Part of a small language model's weights: gated attention.
Each number is 128 + 32 x the weight over its row's rms, rounded and kept within 0 to 255. Layers, rows and columns count from 0. The size above them is the row's rms in percent of the matrix's.

# layer 4 MLP up, 640x160, rms 0.0857, rows 583-625, columns 80-159
size [ 99 102 111  89 110  96 102  99  97 112  92  96 110  87  98 103 103  92 111  91 107  90  96  67 105 105  99 110  93 100 110  94  77 105 108 107 110 103 111  99 103  90 100]
[[117 100 158 161 169  83 135 138 121 138 140 163 154 118 121 183 151 103 122 141 157 155 138 154 145 125 115 180 108 214 111 129 165 120 148 102 130 129  78  69 127  99 154 117 131 115 149  98 184 138 139 132 121 151 174 102  75 221 112 133 119 180 158 175 109 147 169 121  61 165 187 144 162 123 112 115 187 161 158 133]
 [135  83 173 108 143  98 139 159  72 132 136 137 116  66 123 137 102  62 151 156 137 146 124 142 142 117  64 118 164 151  99 153 118 126 128  99 170 136 138 102 139 129 138 116 137  90 174 128 125 158 156 105  38 152 126  99 113 143  80 148 146 127 115 178 121 104 108 106 105 148 100  75  86  71 177  91  60 116 106 117]
 [ 53 134 113 147  85  63 138 157 109 143 140  90 136 108  94 108  69 160 136  70 115  97  89 147 182  81 123 139 172 120 176 127 155 100  94 145 179 129 160 167 100  80 135  84  96 161 103 155 107 111 123 125 161 136 103 117 135 183 111 122 132 147 114  69 172 145  99  82 147 143 129 129 129 105 129  92 159 187  89 158]
 [114 131 134 154 126 160 122 137 144 113 158 158 116 117 124 133 100 106 118 135 109 104 127 115 121 133 141 129  99 145  78 150 143 118  99 114 171 140 142 120  75 185 133 167 118 101 123 104 163 132 166 140 116 118 122 101  90 120 130 161 114 108 118 121 104 134 154 124 119 142 145 194 165 127 118 149 131 121  93 148]
 [142  90  90 167 167 120 180 127 112 158 148  82 104 122 110 166 139 134  91 112  83 151 161  91 153 119 167 165  94 166 101  72 162 108 126 119 166 159 148  93 189 175 139 179 135 152 122 126 143 127 123  89 112  95 191 118 143  96 117 149 135 110 124 117 152 126 111  96 105  84  74  90 183 153 110 106 122 103 141 169]
 [ 89  93 153 113 149 132 172 133 142  99 100  91 132 114 141  95 128 126 207 127 161  97  99 103 124  79  86  89  95  74 207 138 179 173 104 103 137 194 162 149 179 148 116 163  44 149 124 120 118  76 137 115 139 129 112 116 141 122 127 124 230 165 147 155 143 114 213  94 101  94 106 135 126 101 171 162  99 161  77 165]
 [106 103 146 163 154 113 133 110 107 181  84 112 146 176 132 138 141 214 110  89 147  28 133 140 141 177 101 145 158 194 142  65 122 136 110 138 172 140 101 174 138 133 179  77 130 127 108  89 172 136 135 130  89 129 105 138 138 130 137 167 137 142  68 134 113 111 126  92 134 146  88 127 145 129 151 149 175 130 112  77]
 [119 158 173 154 179 109 130 162 100 135 140 124 141 144 127 149 122 123 137 107 103 121 149 144 144  76 120 136 154 168 142 177 164  87 126 153 148 127 162 156 160  67 124 127  90 137 135 108 129 126  81 170  94 172 116 138 125 136  71 124 162 136 124  86 130 136 120 109 150 122 143 137 114 188 174 126 120 153  87 103]
 [110 113 148  80 119 118 169 130 156 149 150  22 100 192 104  84  93 195  71 148  72 120 145 162 158 112 105 134  77  83 133 131 133 178 169 117 122 122  81 130 128 164 113 125 142  92  85  34 167 127 117 151 123 118 147 130 187 158 131 159 169 152 147  79 154 152 133 125 103 144 134 145  52 118 143 187 125 154 118 134]
 [178 140 127 123 128 106 192 133 127 123 164 107 138 151 101 124 166 133 108 115  73 152 112  79 131 104 165  84 126 149 100 151 167 166 129  75  36 129 103 107 164 122 109 188 130 112 108 166 143 145 130  85 138 101  92 129  87 173 153  56  99 178 116 194 135 109 100 137 166  73 173 162 120 115 113 139 147  92 128  90]
 [144  79 129 108 175 157 154 125 168 144 132 144 113 137 159 154 140 173 130  95 144 150 115  99 143  83 105  94 138  66 158 118  99 155  91 163 124 129  60 145 121 150 162 167 166  56  91 110 168 144  88 108 134 110 147 113 122  99 153 117 116 127 113 135 127 125 204 153 129 151 215 150  73 112 111 176 128 213 135  97]
 [134 117 114 127 174 113 148 111 117 135 132 174 134 110 210 121  98 143 191 165 129 135 117 131 143 110 129 135 146 200 141 149 119  90 129 122 100 164 183 107 152  87 130  61 143 156  92 141 120 155 124 183 122 170 176 125 173 129 102 135  53 116 150 118 122  24 183 126 137 108  64  82 126 104 134 101 188 122 153 127]
 [ 87 189  92 191 133 153 166  61 133 154 150 130 154 128 103  76  95 106 150 101 126  47  98 165 154 128  62 141 131  88  82 147 123 149 117  97 115 142  74 120 184 174 144  83 129 149 150 148  92 166 107 123 120  75  48 174 125 128  83 145 131 109 143 171  63 147  98 119 142  77 138 109 147  96 139 141 162 104 155 109]
 [103 175 142 149  94 154 134 156 144 114 146 165 169 102 149 127 162 126 110 110  49 114 144  84 132 186  96 177 144 168  63  99 142 151  99 137 145 157 143 151 204 149 169 176 150 170 140 136 134 170 149  63 160 107 163 113 106 118 149 111  76 102  91 116 126 139 123 177 176 145 146 142 114  71 183 107  93 163 126 197]
 [111 159  85 146 126 169 197 126 174 153 139 114 102 186 126 120 148 151 135 137 188 155 143 104 117 136 146 137 131 144 104 121 131 128 123 113  68 155  94 186  99  90 102 155 185 191  93  44 182  83 177 123 136 107 113  70 149 149 129 117 103 134 148 166 117  96 120 121 119  98 126 141  75 167  91 159 150 122  99 109]
 [150 138 176 111 134 176 106 119 120 126 111 168 187 127 167  68  51 113 179 120  39 171 156 136 123 115 147 117 111 160 136 161 139 159 154 180 140  18 121 116 177 176 168 114 113 142 150 115 146 107 137 144  96 120 103 128 156 153 134 103 155 148  96 116 101 112 128 160 158 151 141 158 105 148 136 124 173 111 117 184]
 [ 92 129  53 165 118 108 122 146  38 131 122 123  77 116 133 120 119  80  90 110 123 155 137 109  76 119  76 135 159 102  95 130 157 102 171  84 145 139 149  89  87 118  94  32  98 170 110 117  89 170  97 162 155  99  79 154 152 167  96 179 136 123 132 145 112 145 173 107 127 127 154 110 156 132  85  83 160 111 160 202]
 [ 81 137 141 153 170 171  87 157 124 137 210 155 134 112 139 110 117 172 114 158 181 174  66 178  91  87 216 167 151 167 107 151 127  97  68 145  99 105  53 123 101 145 139  82 165 143 136 130 124 159 172 155  86 139 104 118 124  67 113 178 113 111 145 141 181 136 155  96  91  98 103 123 147 163 109  85 141 124  87 110]
 [151 197 131 142 113 108 132 157 104 191  64 127 113 142  95 130  97 129  97 182 131 156 117 184 134 163 145 145 149 153 122 116 180 140  84  90 156 107 152 151 125 115 102 147 126  89 162 142 118 154 151 100  66 134  79  97 110  90 149  76 153 123 142 131 163  95 168 177 172  95  87 113  67 100 126 180  91 117 126  91]
 [ 90  74 159 142 141 104 156 146  85 108 118 170 160 109 127 101 137 137  91 187 137  94 125 126 183 107 178  80 131  76 137 117 139  79 110 121 132 112 165 126 189 143 110 160 109 135  73 134 140 134 175 166 111 164  91 104 134 101 142 139 111 176  57 128  95 133 198 132 165 131 176 204 126 118 169 136 116  90 121 164]
 [ 97  64 139 155 130  53 194 138 114 124 152 166  95 135  74 121  93  51 138  65 137  77 156 125 123 115  95 136 106 127 157 155 154 121 206 135 143  80 129  73 175 120 117 155  84 134 181 148 107 143  86 164 117 183 123 133 133 141 124 149 132 105 142 140 192  81 179 222 143 117 102 158 134  98 212 128 156 131 109 168]
 [130 131 128 125  56 113 147  57 109 114 117 107 121 130  66 127 111  71 195 162 191 177 146  94 121  76  91 128 167 104 155 141 166 145 102  99 148 138  63  89 117 106 124 176 114 145 124  92 128  95 144  92 174  86 106  93 163  87  69 117 136  92 130 148 186 119 148  93 117 111 137 137 127 121 150 138 159 112 153 118]
 [ 77  99 171 186 101  94 109  95 106 141  82 165 135 137  96 114 137  73 112 161  92 151  82 123 138 113 153 166 139 149 152 101 159 140  94 149  97 141 107  97 158 113 147 118 168 141  95 133 117 123 135  93 105 146 147 137  71 162 125 126 149 156 137 167 111 108 118 129 135 167 138  60 174 116 169  87  59 123  89 150]
 [144  99 140  94 122  88 123  70 124  93 102 198 169  88 113 128 110 113 146 111 188 134 126 188 115 105  84 188 114 119 193  96  82 126 126  87 124 139 124  66 169  39  89 107 122 114 132 140  91 160 114  86 170 115 154 109  98 116 139  84 104 115 188 163 157 187 162 155 152  99 113  98  62 117 143 139 112 124 180 138]
 [117 128 138 140 100  63 161 118 135 133 164 152  50 108 118 137  88 137 139  70  91  83 132 134 119 116  84  71 162 122 155 126 143 140 165 141 102 115 182 129 156 119 139 163 107 184 138 113 135 112  79  69 151  61 143 104 105 174 137 111 152 138 121 101  98  97 139 117 145 132 122 201  90 149 198 103 138 155 101 176]
 [ 89 120 137 108 157 143 154 127 188 119 127  86  65 117 159 126 194 132  70 133 197  81  86 143  94 173  75 101 124  87 119 142 105 165  99 148 138 158 163 125 141 158 186  87 119  72 171 149 106  79 114 128  98 116 146 122 135 134 106 220 156 162  98  93  42 122 129 109 138 128 114 131 119 120 189 112 145 149 143 166]
 [ 86  99 140  88  70 129 130 147 144 170 140 137 166 101  82  91 149 135 102 171 101  89 153 136 104  92  77  93 153 159  92 179 110 121 133 206 183 173 137 103 154 148 132  90 105 144 115 151 201 103 131  82 159  96 115 108 152 132 172 148 153 187 130 145 107 141 122 162 125 162 183 144 124 157 142 107 167 123 102 106]
 [124 128 102 143 143 157 101 115 114 152 123  67  49 178 122 120 138 130 134 139 149 122 129 173 190  90 133 144 159  93 193  92  98 124 123  99 167 107 126 180 135  80 133 158 127  85 118  78 122  89 118 131 186 143 108 141 123 144 119 118 140 125 114  89 123 212 170 133 111 171  84 140 129 170 106 121 105 153 126 125]
 [ 84 133 163 111 122  91 126 120 113 134 108 157 156  86 158  77 126 190 127  92  87  78  68 168 118 162  98 114 158 126 125 100 139 153 149 136 139 119 137 187 120  46 156 173 101  98  75 154 107 100 102 126  78 120 135 154 103 142  89 131  98  73 111 110 128 146 122  77 107  94 141  73 128 191 157 130 131 143  76 133]
 [ 99 146  94 118  87 144 109  69  65 164  77  88 117 196 114  95 163 133 163 143  99 158 153 199  76 135 160 179  75 119  97  68 130 137  80 138  94 170 127 140 101  74 104 155 116 130  73 125  51 139 141 176 139  86 133 125 125 154 128 105 132  93 103 107 124 139 140 183 130 158 100  71 120 189  82 135 127 176 109 142]
 [135 134 171  80 155 176 152 141 151 175 107  86 116 139 119 112 160 134 114 149 124 173 184 126 133  84 103 160 151 158 100  72 117 137 105  70 114 156 156  64 144  76  93 141 112  82  80 204 145 159  82 114 177 109 136  84 129 176 123  98 188 158 134 115 100  93 152 106 131 144 128 182 160 200 119 130 116  78 117 168]
 [134 140 156  67 132  92 174  67 142 166 131 145  74 165 151 133 213 129 152 174 163 165  70  55 111 121  93 124 109 135 116  91 146 128 104 154 146 167 164 160 124 128 128 124 141 149  96 122  94  97  90 126 186 139  68 133 207 166  98 213 166 157 163 127  75  53 159 106 123 122 107 135 110 127 108 108 119 147 105 155]
 [106  88 107 135  45 120 140  88 143 133 139 114 132 107 116  75  65 118 183  69 172  83 152 163 171 130  96  82 128 167 166 133 143  80 122 137 137 105 133 136 109 125 126 179 187 139 105 164 162 115 148 143 170  99 136  98 136 157 103 132  98 123 121 108  88 144  59 160 134 115 109 187 202  99 158 221 143 150  56 140]
 [146 110 113  95 150 148 123 139 152 154 136 136 159 181 146 115 153 174  96 149  76 118 158 128 116 151 112 197  92 148 111 171 179 128  90 133 212 144  99 106 174 157 170 132 108 192 125 152 109 147 124 110 151 103  49 132  69 124 145 100 112 106 144 131 176 122 180 167 137 119 126 133 170 155 167 132 140  95 129 132]
 [129 148 155 134  85  35 124  96 122 115 155 124 113 124 144 123 154 105 137 129 111 198  49 113 138  84 206  87  58 134  70 162 190 137 122  79 116 114 171 105 140 105 117 146 119 138 159  98 136 124 104 112 103 138 103 105  97 106 187 144 158 114 119 191 132 136 147 130  98 114 183 148 130 131 178 102 118 146 155  99]
 [ 68 162  83 113 159 119 145 107 166 212 172 145 129 143  95 160 192 113 139 171 115 138 120 135 154 116 103 134 121 152 190  96 167 109 132 104 106 124  79 144 119  90 116 143 144 121 120 105 117 114 179 143  92 133 100 136  97 150 145 103 120 127 113 143 136 104  56 136 149  66 126  97 174 139  99 168 134 162 131 139]
 [157  80 181 117 156 148 207 128 148 119  99 177 113 156  70 126  93 163  99  89 163  85 135 107 100 159 144 134 185  95 121  98 175 199  91 178 100 122 123 145 104 120  99 103 166 164 158 120 136 108 130 115 131 144 125 215 134 138 148 106 107 132 152  73  97 169 168 144  84 170  88 149 164 130 132 153 126 112  92 126]
 [130 135 122 133  84 102 169 172  89 132 136  97  72 157 152  88 145 167 156 188 112 113 172 126 156 110 140 152 155 128 146 122 136 167 114  79  86 174 159 143 212 115 131 103 197  87 109 167 117 118 159 111 116  90  88 167 119 119 133 190 174 141  46 117 125 157 133 131 153 121 115 153 182 103 129 122 125 145 142 104]
 [129 174 105 101 161 104 123 192 150 165  91 138 122  88 155 121 122 185 174 142 177 144 108 134  64 132 134 138 165  90 139 147 141 163  83 106 159 155 153 145 150 110 134 173 141 130 118  73  42 176 149 120 134 139 128 145 182 148  90 135 156  80 175 132 141 108 112 135 114 104 175 133  79 114 181 152 135  87 178 138]
 [111 101 104  89 138  84 168  92 177  98 113 187 172  79 112 145 127 126 127 141 132 146 177 159 114 163 120 138 126  80 143 111  97 133 123 135 144 173 146  95 158 161 136 137 161 127 139  68 144 112 110  96 155 143 102  82 150 179 178 167  62 114 167  84 176 105 111 144 141 188 128  69  43  74 144 130 113 124  75 148]
 [ 65 120 195 164  97  88 114 132  99 123 147 171 133 136 126 178 134 129 112 120 142 114 114  71  91 111  58 154 148 152 132 132 114 145  98 172 127 106 137 135  71 138 161 184 153  97 117 112 125  88 106  84 168 101 104  95 111 109 126 137 125 118 115 168  83 172 142 168  75 136 131 117 174 133 107  84 131 197 161 156]
 [157 105 103 125 130 122 109  85 129 156 155  98 115 126  81 156 190 114 136 126 156  74  82 124 168 167  22 121 136 157 104 145 124 126 145 118 118 119 175 127 162 139 146 156 147  88  67 118 148 123 133 137 113 107 142 110 192 166  77 184 109 145 177 144  95  88 144 119 157 149  68 130 134  99 111 124 118 143  83 140]
 [143 128 128 137 108 157 148 131 108 135 127 130 133 162  99 101 151  85  94  88 150 176 135 106 110  80 156 109 110 163 115 115  83  87 141 188 120 153 124 161  68 130 110 134 152 190 181 196 112 146 133 109 114 118 118 136 170 152 132 124 167 146 200 118 137  98 140 126 110 118 122  92 111 220 131 113  88 152  87  68]]
# layer 4 MLP down (transposed), 640x160, rms 0.086, rows 583-624, columns 80-159
size [ 99  96 109  92 105  97 103 101 102 112  96 103 106  84 101 107 103  93 104  86 104  97  96  78 105  96 102  98  94 102 111 101  85 104 106 108 104  99 110  96 103  91]
[[189 125 194  92 103 109 159 125  76 166  88  46  99 139 206  97  96 126  86 169 139 128 130 136 113 109  58 141 129 117 104  96 150 142 129 148  98 100 174  92 115 148  88 114  67 109 158 136  70 135  86  84 136 135 144 169 124 173 140 156 139  89 138 142 135 158 160 123 147 170 132 149 132 137  82  52 157 121 158 170]
 [198  51 101 125 145 152  94 115 119  98  81 135 154 119 103 114 100 119 128 132 166 135 189 104 152 141  74  93 137 124 131 111 132 158 113  83 152 125 129 164 145 161 113 134  68  88 102 109 107 150  76   8  91 168  68 134 105  93 123 110 105 142 137  92  97 125  71 111  68 149 163 117 104 141  55 102 126 100 145  80]
 [104 132 112  82 107 159  89  95 143 154  37 139 124 126  99  87 119 170 122 197  91 128 162 164 104 153 114 150 116 132  98 186  24 158 178 131  58 144 101 125 154  89 136 128 198 121 123 101 130 161  99 145 141  94 140 164  95  61 137 107 195 154 103 125 102 127 148 149 164 119 119  91 114  79 152  84 116 144 133 176]
 [174  88 157 144 105 113 122  83 127 128 154 116 175  96 112 109 161 150 118 101 156 182 140 155 142 154 104 113 143 138 146 159 113 116 123 183 125 128 113 151 119 119 136 113 110 135  92 133  56 108  81 146 159 165 156 133 186 125 132  80 120 147 142 122 154 162 148 104 139 125 136 139 133 104 118  90 104 105 159 130]
 [144 178 130 154 149 170 132 131  33 151  93 148 118 129  83 134 152 119 126 143 130 140 138 124 155 162 116 172 130 139 138 134 101 129 134 120 115 132 174  97 132  83  75 141 161 139 147  56 148 114 119 132 155 138  65 180 153 117 156 109  60 114  98 150 117 119 122  98 159 161 167 115 177 138 163 148 118 103 149 168]
 [160 136 118 129  77 139 116 150 118 138 178  72 109 175  84 153 138 153 126 128  77  99 115 119 157  99 152  98  98 186  90 146  70 145 133 174 117 137 125 123 122 133 136 108 105 146 192 133 146  91 140 164  78 102 131  97 119 156  72 149  91 119 150 100 113 106 122 142 135 122 122 154  83 133 111  42 190 155 186 166]
 [126 191 134 122 168 143  41  94 123 149 114 179 101 114 103  97 112 134 147 187 105 134 180  98 107 121 184 123 137 124  64 147 133 145 103 125 106 136 115 161 144 136 111 103 145 120  83  87  87 101 139 149 148 132  92  69  99 102 164  89 123  85 122 149 114 117 140 185 155 110 101  97 128 153 183 119  90 134 106 181]
 [ 95  64  99 163 182  84 121 175 106  90 166 133 112  55 171 174 117 105 103 141 182 105 182 133 119 116 147 181 104 165 106 107 160 147 192 114 150 126 159  96 135 115 130 169 148 130 100  81 136 113  98 117 173 140 146 141 140 133 186  96 144 108 131 129 183 125 180  86 124  79 160 133 167 141 131  95 150 126 158 151]
 [ 75 161 132  85 187 105 140 121 116 133 117 145  98  77  78 145 101  70 111 147 104 130 126  75 137 141 103 131 152  97  82 137 182 180 120 119 146 110 116 162 104 113 147 105 135 108 111 118 134  99  72 139 141 161 137 109 146 114  44  96 141 210 122 205 110 118 110 121  95 121 175 118 124  61 115  91 134 153 142 159]
 [159 135  79 133 139  63 151 116  65  82 122 123 161 124 103 164 117 105 143 167 102 151 106  69 141 105  88 107 141 106 121 113 134 111 152 107 144 124 157 139 150 151  74 108 117 136 110  82 143 162  96 157 135 143 104  66 126 132 104 135 113 125 119  91 253 150 180 174 112 128 133 111  64 139 126 133 121 131 108 189]
 [171 165 115 114 201 104 163 153  97 152 125 100 111 112 113 123 138 131 151 103  91 151 126 162 161 140  95 126 112  99 157 169 149  87 189 120 165 182  98 188  64 113 117 114 112 155 163 121  97 108 102 133 117 148 170 186 113 107 146 100 155  90 137  60 180  96 128 107 174 101 150 125 128 135 131 111 134  97 195 116]
 [128 138 104 124  53  92 117 134 125  93  60 154 163 133 166 107 130 113 166 141 156 106  87 120  93 142 133 150 150 118 143 167 138 123 112 112  81 115  74  98 160 121 133 132 124 160 169 114 125 169 107 146  92 155 119  54 126  86 145 145  81 122 106 128 125 172 102 146 126  91 125 154 132 172 140 155 191 147 149 142]
 [152 139 102 158 130  99  82 109 195 162  72 119 181 121 165  85 162 113 155  94 118 160 128 121 151 171 116  88 115 155 102 123 130 148 157  93 126 127 111 175 116 188  71 123 151  71  91 151  83 143 125 153  92  79 129 183 120  94 197 118 140 127 117 101 127 197  97 175 176 121 132 195 129 137 182 194 108 100 129 134]
 [177 174 106 122 167 132 117 145 115 132 104 139 197 122 128 130 103 159 117 158  65 160 162  81 188 149 133 125 177 169 100 146 153  50 120 118 119 145 101 125  92 166  96 138 115 129 126 129 130 127 153 105 126 128 132 153  96  75 129 113 132 120 129  50 162 150 155 169 144 137 133 127  89 205 105 121 123 122 143 203]
 [138 144 152 141 142 150 190 135 127 171  99  68 117  98 114 147 129 133 118 121  93  77 101 165 123 160 106  90 177  83 130  83 101 122 178 141  69 202 143 121 150 114 136 135  70  73 168 155 110 161 182 180 125  96  99 109 158 168 133 118 120 100 114  94 124 125 151 155 132 144 148 120 186 159 123 122  88 107 122 161]
 [111 171 121  83 173 109 106 129 102 131 185 188 135 130 138 102  97 124  97 134 152 109 105 175 138 119 180 109 153 160 141 117 178 163 130 163 112 141 122  99 172 124 168  93 103 121 168  73  98 213 141 148 134 136 107  98 119 129 175 155 169 132 153 183  85  92 135 137 105 146 109 219 197 129 157 113 139 133 100 140]
 [ 95 144 140 174  83  89  92 150 165 117 153 157 149 165 151  88 137 121 162 148 182 166 118 146  88 164 159  69 149 165 102  31 154 159 142 139  94 123  86  91 171  84 134  85 154 128 125 160 189 120 127 185 102 115  89  88  98 110 144  86 156 125 125  98 112 123 151  85 157  79 124 198 139 133 102 125 127  99 151 167]
 [156 148 134 147 186 111 117 111 125  56 135 105  57 178 158 112 166  94 117 143 150 202 145 120 105 131 138 149  78 124 132 138 176 138 103 154 183 138 131 140  93 126 126 121 142 151  50  89 157 104 103 154 145 148 119 138 135  94 122  98 127 106  89 135  78 103 153 165 142 125 146 154 184 126 133 131  77 114 105  89]
 [120 123  69 139 168 112 127 164  91 123 125 182  95  92 140 114 123 201 106 147 124 133 110 114 172  66 112 127 161 151 175 194 126  90 143 166 124 154 131 152 133 120 151 119 130  74  96 160  81  86 118 133 152 142  71 145 177 139 148 136 113  87 150 105 107 148 108 149 146 125  79  98 102  99  55  87 114 125 136 112]
 [173 158 122  76 168 167 187 107 143 173 156  88 129 114  59 161 123 160 148 153 108 169 183 183 165 153 143  63 147 126  73 134 162 101  84 154 100 119 122 154  71 141 119 149 101 119 149  68 134 129  84 119 108 115 124 145 108  93 152 108 173 156 152 113 127 170 104 135 138  81 104 158 153 119 124 164 147 153 124 171]
 [146 109  65 122 150  93 134 118 129 128 120 116 181 107 177 120  65  99 126  42 105 177 142 133 167 141 142 144 171 162 139 129 188 130 116 160 131 166 184 102 116 170 149 129 109 148 181 106 116 103  84 143 132 114 107 129 147 108  68 172 129 125  79 122  74 150  97  93 112 176 147 114  73 181  92 124 113 134 139  98]
 [150 146 124 147 111  79 170 141 158 188 107 137 140 113 100 145 167 184 143 139 110 116 133 140 170 103 184  60 140 157 154 124 143 129 124 118 163 141  91 193 106 138 151  79 163 167  81 121 183 124 126 125 106 165 190 111 183 130 129 110 157 125  90  90 149 146 141 148 153 146 112 122 145 178 115 156 141  94 165 141]
 [144 137 151 133 131 121  92 195 110 136 134 113  75  63 104 132  71 165 133  86  75 107 116 172 176 124 160  96 152 164 143 125 131  76 134 148 140 160  99 182 146 206 123 169 117  66  93 135 112 121 131  95 121 154 144 143  91  82  44 112 118 127 140  80 105 120  76 159 131 108 128 108 158 158 160 152 182  86 148  97]
 [126  65 130  72 104 199 158 109 135 103 200 120 146 106  80  85 135 110 167  55 120 141 105 115 120 154 217 132 145 114  70 111 163 152 127 116 166 108 153 150 170 178 115  96  95 124 159 137 126 134 113 148 157 183 160 149  86 115 126 154 153 107  70 151 107 100  81 155  67 149 150 125 177  91 147  80  74 164 147 129]
 [153 150 195 115 114  90 118 129 120 156 155 161 205 149 165 189 109 163  89 108 148  95 127  75 148 130 158 154 134 101 115 111 168 107 144  91 100 126 126 173 130 139  99 162 118 160  90 164 115 118 112 225 164 158  78 136 125  73 138  89  74 105 115 131  84  77 175 132 164 116 128 141 107 127  84  92 114 159 143 154]
 [131 146 141 126 143 109 102 117 113  96 111 116 161 137 104 134  68 114 124 168 173 155 174 146 107  62  72 121  87 127 108  99 152 149  87  77 139  98 119 132 123 155 166  96 150 159  81 154 132 148 100 155  95 111  87 116  80  91 137 131 147  81 169 107  94 205 117  87 136 129 163 159 117 157 178 135 145 134 167 112]
 [144 176  48 121 122 148  63  88 120 118 117 123 119  91 203 163 120 115 139 174 151 141 137 100 147 126 144 111 100  97 165 152 113 190 118 110 111 142 183  97 153 136  89 133 124  72 105 163  49 146 153 179  79 165 139 132 114 140  72 114 146 118 106  90 129  94 161  50  29 145 128 147 129 172  96 131 159 110 127 146]
 [138 114 116  72 186 153 129 129  88 163  91 179 125 116 160  95 167  95 124 124  81 124 122 118 119 124  75 105  75 129 136 136 163 109 134 108 183 149 151  99 133 185 115 122 151 168 135 121 151 135  97  87 130 113 143 169 128 100 119 116 117 118  95  87  50  71 138 150 255 107 133 109  91 146 156 110 109 124 142 131]
 [160 134 106  79  98 159 184 159 110  91 196 121 106 175 140 132 122 116  89 147  81 154 162  81 120 202 151 117 177 116 194 175 136 172 128 164 113 129 132  87 149 115 156 159 120 124 137 136 148 104  69 116 101 161 154 133 109 185 204 124 129 152 150 113 114 126 130 120 131 148 107 122 133 107 112 120 138 133 116 142]
 [ 94 134 121  39 132 147  98 171 125 135 165 154 162 105 151 139  91 122 114 116 145 141  83 134 175 120 121 130 153 172 149 154  95 117 168 169 134 150 168 139 146 106 106 117 115 183 104  96 116 132 137  86  77 140 112 121 114 125 156  94  82 146 167 134  60  87  74 103 138 105 115 138 104 154 121  92 138  79 186 178]
 [187 127 144 141  99 139 116 155 108 158 144 138 162 108 110 153 134 153 135 119 140 132 128 124 139 180 119 117 112 126 105 117 146 148 121 100 145 137 116 128  83 147 186 190  70 128 116 125 162 157 114 176 147  52 144 113 168 128  83 172  76 166 156  76 157  92  77 106 134 100  70  70 129 144 114  68 101 126 190  67]
 [ 95 155 129 155 110 199 132 124  81 124 121 127 137 125 125 101 103 125 107 162 136 102 106 139 148 121 156 157 197 113  81 134  78 103 104 122 144 103 113 179  91 199 110  80 151 127 174 143 162 132  81 132  62  86 145 114 123 159 100  69 132 100 111 123 195  97  72 141 172 108 128  49 136 117  81 142  77  67 176 155]
 [138 124  99 128  83 140 117 129 216 145 169  65 134 115 103 123 103 135 138  53 122 117 166 142 123 175 144  53 143 116 114 160 159 103 129 142 121 160 154 111 118 115 134 176 150 170 109 152 154 124 173 104 100 142 186 145 144 144 172  96 116  94 151 157 101 131 153  82 136 141 117 129 170 144 175 163 128 106 131 184]
 [102 162 175  81 127 118 147 184 136 113  89 124  59 151 153 113  97  82 158 126 142 100 146  70 105  86  91  54  91 177 126  98 134 117 144 104 145 105 128 114 153  67  62 119 153 163  79  67 139 149 159 155 163 134 140 107 150 136 108 132 111  97 144 145 107  92 146  22 141 113 143 112 137 117 107 137 142 166 181 115]
 [ 94  83 146  97  74  97  93 140 106  94 181 122  67  80 103 131 139 120 104 118  92 135 120 143  94 100  66 147  64  81 147 172  92 166  87 119 143 118 160 147  74 146 178 127 150  99 167 160 127 112 157 153 140 141 134 108 154  44 156 157 122 103 104 138 146 130  99 145 151 148 159 104 131 123 132  75 165 152 132 122]
 [154 122  82 121  82 134 177 132 106 133 156 121 124 165 142  99  90 156 111  47 130 129 157 126 123 112 166 116 146 124 105  78 128 131  81 124  98 128 145  77 126 116 132 102 113 139 154 173 142 114  93 124 104 154  64 127 181 158 145  83 129 199  96  82 105  87  77 154  72  97  82 177 130  87 200  73 203 128 163 121]
 [154  74 167 115 194 156 109  95 138 153 129 109 163 139  76 139 106 173  63 128 206 122 175 124  91 127  83 149  93 165 108 184 118 138  85 103  91  86 153  96  70 147 102 115 126 135  91 137 151 139 151 116 138 133  85 103 182 104 171 108 132  85 128 123  92 157 130 133 127 166 117 122 148 122  73 135 185 106 132 138]
 [130 163 152 156 156 174  97 144 189 113 155  95 121 100  78  72 100  81 148 141 120 106 117 191 139  67 130 120 125 154 146 136 120  92 101 159 111 131 166 199  85 148 167 110 134  89  92 140 147 107 115  74 120 122 144 175  72  58  86 183  98 121 117  94 103 148 126 121  67 154 113 170 145 120 111  87 128 121 123 124]
 [ 74 107  96 174 172  99 150 192 149 133 145 128 101  65 196 131 179 111 134 135  78 125 166 178  71 101  79 160 120 142 135  99  92  87 142 204 166  89 134  98 172 147 110 120 111 132 168 175 109 123 120 144  94 155  72 138  79 143 135 153 104 125 110 145 183 166 136 183 114 150 176 159 127 154 159 115 142 177 124 126]
 [ 99 145 138  71 211 107 191 138 157 146  89 123 114 145  88 113 152  72  98  83 102 182 118  96  81 103 183  71 142  94 184  89 134  93  97  59 124 127 132 132 114 161 147 140 129 133 115 133  63 131  83  99  77 114  97  87 134  85 140 133 118 152 137 101 111  70 177  91 164 135 129 113  80 118  97 137 124  88 143 143]
 [115 135 137 111 189 115  86 166 180 126 153 177 114 107 115 102 102 100 127 117 121 138 103 191 112  84 140 149 154 169 126 149 114 169 139 138 152 153 112 128 125 176 155 111 151 158 125  75 114 170 126  86 189 135 156 139 123 142 117  94  59 129 151 114 126  56 122  91  75 137 116  92 119 136  86 148 203  51 176 137]
 [172  77 152 115 162 145 114 130  91 144 112 138 137 111  88 179  94 111 133 155 174 174 171 163 134 115 116  83 110 187 148 155  81 141 134 123 171 177 122 170 132 175 129 143 154 148 109 132 121 177  88 138  72 147  65 116 133 150 142  91 177 148 122 112  95 139 135 198  96 132 133 118 135 195 145  77 119  82 161 153]]